Weights of a small transformer language model: 8 layers, 5423 steps.
Each number is 128 + 24 x the weight over its row's rms, rounded and kept within 0 to 255. Layers, rows and columns count from 0. Numbers have three digits each. The size before them is the row's rms in percent of the matrix's.

# layer 2 MLP down, 768x2048, rms 0.0939, rows 76-126, columns 1664-1791
102:115149112154125153106153170131145110149210128122136113122117126122116175121114154149128122083123123138093123148102114108152089106116085148091113153130123129136158101103127148152129114127135132108133155109089149108126110175128134139125105136165117124164117131149146128141123132084132153129129132122148133111132138064092125098140090169138145120113121137135114149143137153114120133132134
102:135144113144147149146100153142097106129137141097091157134163110130075154156121159152116144121129165144125156147137138109129152078092128113087095119118153140118138116130145125185113090115144122109115133089188123132103141113153088123157136093109133119114101122138127136127086110145124114146148099159167152150134082098109114126131162130142143176114104152163102160132128156106116106128106
100:111161167133112110114129101176112120108131070127127125114106115126188097160100116088163160109154136120086112100143076145110175094092084142137100159112081156142106144136114182155121140180133108113124115137096126078120129163092133124143147137122119145095119121102123148147110130093127106136132120138125131089129131103143088109123134138114116122148163112142120139068139149128106143112126
102:168143143092088135165093133144143135115168126129066129125111144146146100122125132121099169130125104117136169192126132093145128093107125155084115142095145140191121133155160130149111153098130168100158138075160100115118141140176112125107118115123148119117114130099064148100098138170139143153145093130134124148102125181152138153110133109093123158106194141117136192164134100103140112160155
100:096146126156140125112116135126097107132138102106127153080164117088152115063109120089129127065135082104160131120156142120145094081123152127169110131172105158125136095093107139123121140126138147106106157145135160152120151110124130127144128087137151090140111086154145146160118119172138144152114098098163159114095154150127154142157154099129118152140163096101085103154135135110125134143155
104:110176065124129125110108115144118128150132130153121102113129155101162110094087164139117121139161174141127135139086143137079119085095071138086110129146161102209096135099166124117123122138108116117134136139121115130165152112126117105150157111108120122134111131090117121120167122123116131108107125138137098175129096161154127075108143080135094109157159144114116138116116117109124114113149
098:095123123124169119146117129160152159107136104150119160132147121116095148134084125128118103148137120142112158108124093153111091139097120129118147135125140133101133129108123102100169160139133126127053157144160143138132117115156145153099110106139093128138130141153137106143172126139114069140129112125121106141103093147072116114115097106069139119124131139143172104099105122141124129126123
101:131189124122151151143135160139087107098136100163122100114111139133142158149086121123120180131099155129124148133130108113095142150118111106082183128119108161119110167118161172075124125111141155152123128134144111109107147120123114168105105160105085138163138146089131093139125142136105146148159137127136120131088119133126107099096105144144121095129121121119095145104121159122108135154128
105:135111107101104157143144114122110122071135124147095122165133085140136092113100140125148149079129199159131121122091143127096128087109112148129122161131124138150124147120144124103143122139110136146138132166083139126113150142135121107129128127124158122169158122125125115113155105126134140128117128151085136131116152179127113142148123114132100132143146126155160137158128141159096136106126
099:087113165134132164148169149118138113112114138116143157112110123163103093140111111117126192115128157140171159100089162137167156150117161169097124114111150095124162130138154071156107173136159103125145137134139158134084088133089139134108144165106127101151151158109127097171100099135155186109146112152152097101116131145128141136130129117113167182087110132130161120139112140128116157123136
101:120123164144143143160167124126146164134147075137128115113061131108126137083108127124141137179101119138091113147090123066120129132139105158189164117122101159112150147130113162103126114145098174178136116149138141105110099138172137104111166177114189142134163106138124132113118101125119096165110147162120091134102121115091091095126130124117132139130130138108111107129138110090159113144120
096:124124131114121155084099126124110180152129124111167131101132109108128117124127157141125122111138101107156135113147143121090136100164098136080116123154117158145100154103113129157113135164118132167097057097118155119087092122156124138095130159136144168136136079096146094143130101110115123112150109114111099128111128134174148135128121128120094125128095126142186116164092121104137123082120
100:170136074118122143116144148124079128107102099168109146124138148115108125124136124128146180107115158156135161121133120137130115142116150124151113140162064092068095144110129145145120151122143105131102161157114141124090098065088132092123080124104147102122123104163125135169134105178133115110110096113071091132145120109091148141103115115141137145117138091127165105159134119103140139120094
100:087180142121137175133139126109130148146091170096110121110089129121152163129118107131189129084147161087137114134189135101157145152151144134111199098141148113118131136119147131113119154101109114106106132132153085131155084136166113121086188100074132063136165136184094139166179123110098118129140178109149111110155176117163102166155097108108143133130095101134181159166142163098111106116134
101:146131099089123116130134158155102111128147145143120167170122132132151144144160175105133103130104128109127130129131178160150119079108116099138120101108103132125125133150120136153097120164090142070154153135105168159142135152138146117115148104152145146151157115146174100171143105117120154089139156145142147157112125160121121138105123140144130109113146123116121131147132161109097152123100
098:132109098120154101128148135134149174163167128124118127156128119124141129114118124124170124102119154083085109186091128126102125116107141134128158183131130126115119124082162162124121172105134133143165152129130098146130154135169120121120107144096098122090141131129101136113141147160124164102100155142116133107108161096115124147102089126144166122102133103120117117117146145136103191136156
100:137111129120099130069078137106150084132102081139135127162106134126087160137097133138096164117132143154137134124115145134119132100151133084099116123134089136112152114119134136090110143105108169110150164166138125113129161130106115141167125118139172104133109133135111122126131151163162123094150102111158073158090142138121123109101103130090147134145120119100122129090141096151141117125148
100:141146140137129118191142119106135074140151108124124127118151135146162144129065178115141137121133147125108094160176116121061129104128133096129154144109106106146099159148138147137111116120145104144079110092125153129117091130151128130154150149144165136139138111126127103126089130151151141139135139146105132151144197137115102147142150151134095144139114148164124112136133138096172096080081
099:116132143193137133133130145130143134126149111121149121109097144115096150145132161101134128151110138152143105118092143140131118146140085161122164169098137126126117178118116146162141153171123122136130119111135134120133139142142148168155187088160117113140149123150118117148136149100112119166146115138111156107116144133125085118147107151098108108114125115143164108156158148101126129133158
105:131120151131134113074134103089145120126141145132108128145115139052149134169093152178134119169141141129107133115152153137130133105116131064095155177109130101113130129111127146132095123090168163115122114130141114147162123131181148130137118118153111156129130089139089105108078128120149146127096154139161099137129126164138134101122161108097121127148107165120084109148107135154128155128157
098:077154130118142107110110083126149146174098121165130152083140114137140111112125115117131074134170135177140113115145165160110113131133115106150157137130107134159076104093147104129126118108054104133091105134180111095117107126148104102123165147147118128132143155115160168102120086133173136157088112138106152117125157148098082112159095116136137129110118088121124157098132110100152117096146
099:137132116110081130106151132136093088075135136122104092078123156108113147113135142108139087087166095093129146111112126139075133086162155126114117135149143141124106154093085090143137097149119110128148129114119117167237156145128134138108141153123132130162144123104137144112144132168121121104151133121151133105148093147160139103129135101135108155138111100151137131103144114123113130094064
102:095135090075152152125121118170129140139117119110106131174076154129131120101119109148176106075103104103141100120159105152142131138101109130106098126150148158130140141128174115102104137166147121128069151181138112163074161152119115131109127118095119127091120147140083104174147112124098145151111141136108141091123126155158118123129139125139094155134165062118110154145103103151105152116135
097:130153141122150103084152131129139132116158132115108129126154136124140134108114109102134154166142125137133129139145119133145100093093151168135129095144113106170127112140145118123120129109141064126127158126151075106144125109138122093133135126137118131119127142106154153170130139101152110104133083122080097143146098146165125115127175166138142157128142123134112143079166112153136155112061
103:167135147133124173096091132168155088115131114082135098172119078142118116144067124126125111098146095136073104121149146079170153106122097197116140163120099152137120078151153116120179133108128101160143132160144082147152126187113107096090120165155107103117123104139110161157157149138081121118180134096152122124118126121161147134123145127120137084116087172116135107117146147141134109105087
101:169193185182115153114136166163171138180110137164151091087070138172117090117130130098120116128132160118109131098107156108150120097124124155102155163101093152136141176125103140119177161136141138162109091134092085143114120121157178156163097169153128140123135113159154145103142131114123140092099173111110157105109176117123144120150114172167091146125116126125115153157129111131166140112119
101:109116113117109132105132128137171090120148120150074132114099108109148090152126092079120142102145119099104114112159116168108136121129124169154165163116122133096170163153133128129110108143109122112145096170122068142113097139140192128156106107109112111083167134142088126206157142101107142168173058093141133131175114157138138166172141108146117082119113168177150105116100089128158154127118
104:133085141100113141137128148125137145164071137085083093138105093148158111151148076152143102141163165125120147111085113104119123150118167121022159132147136142152123100140082142142155157171127102140164117095156177141141113128159131150130109135094159127153097142112120138167141170091124121137125135111110114123120129120145140106122100112107082111108147170128163119091150102134106159098148
099:090145144091113101117110128125108154158151076159138122126134145135105174129103131096152127168106158148083135123135145128138134141136144127111102112159130103120138105132146125127137133135092123124149088132136141101099083143176115108148146142097151186118102173092136156107095100108079172156142165110132124130142160096141155141143121114141087112151141158105125165164119102103141097145169
096:132147140132138150189150111147144146136126111111125129164175099134110132176128096117131084125114128132154110129129128157120096127116136137137166097145096126113119130096124134162135147125154091101125074118105185119139094156092138160110134171126137116111123169168114140158112108150077126141155076145144130136170140136120173122183094105138094170116105147124102160116149115119131118128051
098:097119161125149137180140127104130119127133122142109089118140128103154133122119102136136106106144170139144100103104133172136107158111127136173115116083114113129133134105120123119143109113125121133132075142114133144080127159093124101145143103107118129172133107121127115105148166174136113125151141155103129130148097114113132106138131091126125108089140144151095063148134106158120134104138
097:150107160134159131135144104103123152125130134116088139125095130141141092092126110107113137073091153149112114105151182114107120127137132143110130138132149103157123139085137118134109149115138119177151116116142109119145160102144139131150160151085187109116111145086144165130119120132145144180145153144104116111127142117125108147104142148114129095182108092117130131086092110119141138146116
101:104115124138112175135121117136135156126097130124099113123157131135105114152128080145141170120101126141156091119127116169129106121135116139139109106160127132164144135095138169129159110101109128124149137153149102141115110146120156150119099090130135113134086110127127082158138146130122121135127166128156152212129135140113109147092125128145155109102144088122137160133157084144091155138120
099:135133077140157126160102103096101107125103091152112138143108131140155129134164116111111087116124133140111106115127143128135098143121137153133097154144117129096114106131114088123129171136140110121129105109137114137135145119103176144201150119082130143115138095079093152129066134174135111137141148107121122145127171133126126144130144158119166112118127126113125147134135141088132126133124
103:133147115093150150150124137118134143157150076145110121127124143104132171147120134145109106154140121151116111135108114164134113098113093108132121110135121111107154115163110112141146079127132132132100137139124132141135178149097116143115145089156138142120111122131111129120108108111101103107133150168133141111119137109136159097182118107115148142127141115115147172095089171148155095143086
093:127163110123109093132120136110192145167147109142115102124139127139152109142103147172127105094144130144124135140107133111161132116136144104152113149148159142146127117130178114155106096125109124131099100160124120121100128132116141153097133092092148149146130146177151134168155149104153132119158105092175063141125167102142141131147165137126190096157142160110135122158135124154134192124130
097:133129094133162177130112147095142165138153122102104121125126114129127130111121103100134130107118088118126116130108114112104151119146106136105127132131138127119130180148125073104125165130164112153175137152175097111097130135100127094165117152122132094141104155113158130119104131131139093120155132141131114091111120134162167164124138118131148144169135124147166144118120128143149108116130
098:183104116099176133085153125148133164124149116157136119123141124144069158129108136154116164138123167098115158144120133126131101077085112173130126142087149150137110186142178115140156114153139130109124146165076122120140128160134128152120116136115108142100145114170140097055129145122109157168106149079143149115166112118133111197104154128123162091158112112089100130136107109163141124094130
104:095142102130120148139136106137178133090128102091110164126102130161126113105148095124113104122145106113124140105109129122112150130124138165106130135130139133135143113104129110153112159189155110151122138137089126152117113121092130130127112122161154106157147105166091160130120119146066078122150083152092095125156143091151170120130153127110148139137189101145163110119096091137111079129126
099:136086172105148105156138127081133164132122139140135136140164155125082131147155109099159112115155107153105082127133113123128105111118112134124165143123164111160099122155137127174159137129133091117082128142114150146151134077120114104081136137096132135115142198098090091137105098132125142133146100133138118130096091131117132150141124102131087129128137121145142117082101130123130117157127
100:121048140154157095112069119125101118115079122149097159143136142117127158127109168093125152125152133129095158119169111122129099149103138138163132127095107169154118145120112135155118081120149156114145108083115091148088120149176147147139096146120119130129148097105084148118114146122104065092104118124146160109120117146152162102134096152113099127098114123130134120152137098083106119139141
100:086129108144089110149134141123142131121140119077115137104160122111089138184118110104134113099140152153146163131111124134112130090119130094094150176112115129169136166137094137129138113138135091137136087153166107144115123092094153129133189162137149103131136155138124099138115113154086138153114163135124113107130120157136152145130132110146106182133126104077114092126128129122148146125112
099:131114133167115141146123168159097162122113104103112083177132100162139143136123076121145153142116117150136148136145119147167150103125154133167169158115159125100093135107170112135124186141144099140141138128146129152107116109085136124118115126138111150081104124111088126103140141146105105135136124140148154116115149139111155108123100155101105133118111123154112145107126113178118109127149
104:099108132135116075139059114094133135132168138073138107119130154141140127152133090117089093146167134103125119151123122125093106119168122155164173164118137148145106113169146093141140132162099095145129156128175094122094144142119164146139120114147132134129079123082149153095153110097128138118134122114131129116117118126148107134137075156134113150146127113125164122131082117091087093134151
102:164128141120155108131087100102128104102134121145121157151146082082123143137117138126130108120127114175137113131154079149127141136112105117103137177125145084129109137163120123099131175111099137163144136204119123149114118140114131095126164112127120120138109155151145146167133160154134134131161133128136103189159140141134116132149157094090136141152137152118113134152149153136133110092116
098:129109153107154150137172127149128112086133127123148142122120148157151122150136108123131140134122154111122114109128162094100093139152135164139153157151121129110172161095148086140097111141140090125108188086144112095113094182105135127099125151138120134126135154097132147148149096116108127137125119093116076140155141151183123147111138128138150123133144149132134107147107075136140136112108
097:125147099117130163129110114105129135117132178132117157159139167135121147162162126164148109139133114136088091155107114118097090114105074123125098122152133130148156128117154136106146133106117204132113110137154107116094134148131139126143138083144121136079081085135123132106130072122063135124081137144144067161107075114131096118153152106139108169127135134149070102139133127089118119154111
102:143076120130106135113119130117132075113134159155120107109125124119121127131139115138129141131145163146137146138155118098174126151139141116120110157144135135131136105165108079151107103167126139094148126186148142133132108123133124099177147111125089125159145157137170139156153045108126148126169092120138101143091114129127182111155131095119086129146152108128126130115148147137131156118058
103:119128132147095141161093111095147113163092157178168107113116159113147141153144135109126130105159155142104160120170164098149089122128145131130126139084087139146070146112135152207096117085163158140130117134132128122118123114121104158130105150088112138175105141129089119165130169137152105129138135094173106112113126116116164136114065143141105132153143150133119105082167151134097151121121
098:128173126108108119102155115136149113145168099110137174076133105094119151101125190104135148120108117172127140174165119173151106134137145117098133082133156143175147093139171114129115100125144152084129143114077104119133165132174067099141126139101074113077178119129178104128129110150149107153117143126080132101147116085157126125134188091129163117141113130139163135095138100130107102117116
097:113164117152147119114155118129142117117163101145097116134168128108143174117168092139124120125135148158112131132138123128121172119110119124085094119130125108125134105154202120135077099157144150137128113181143129134158127131148051111143134151143183082160121128164102105107144095116146139159131071095168119152118101152106134147126138108118127146133062097106102080131145143128150144120154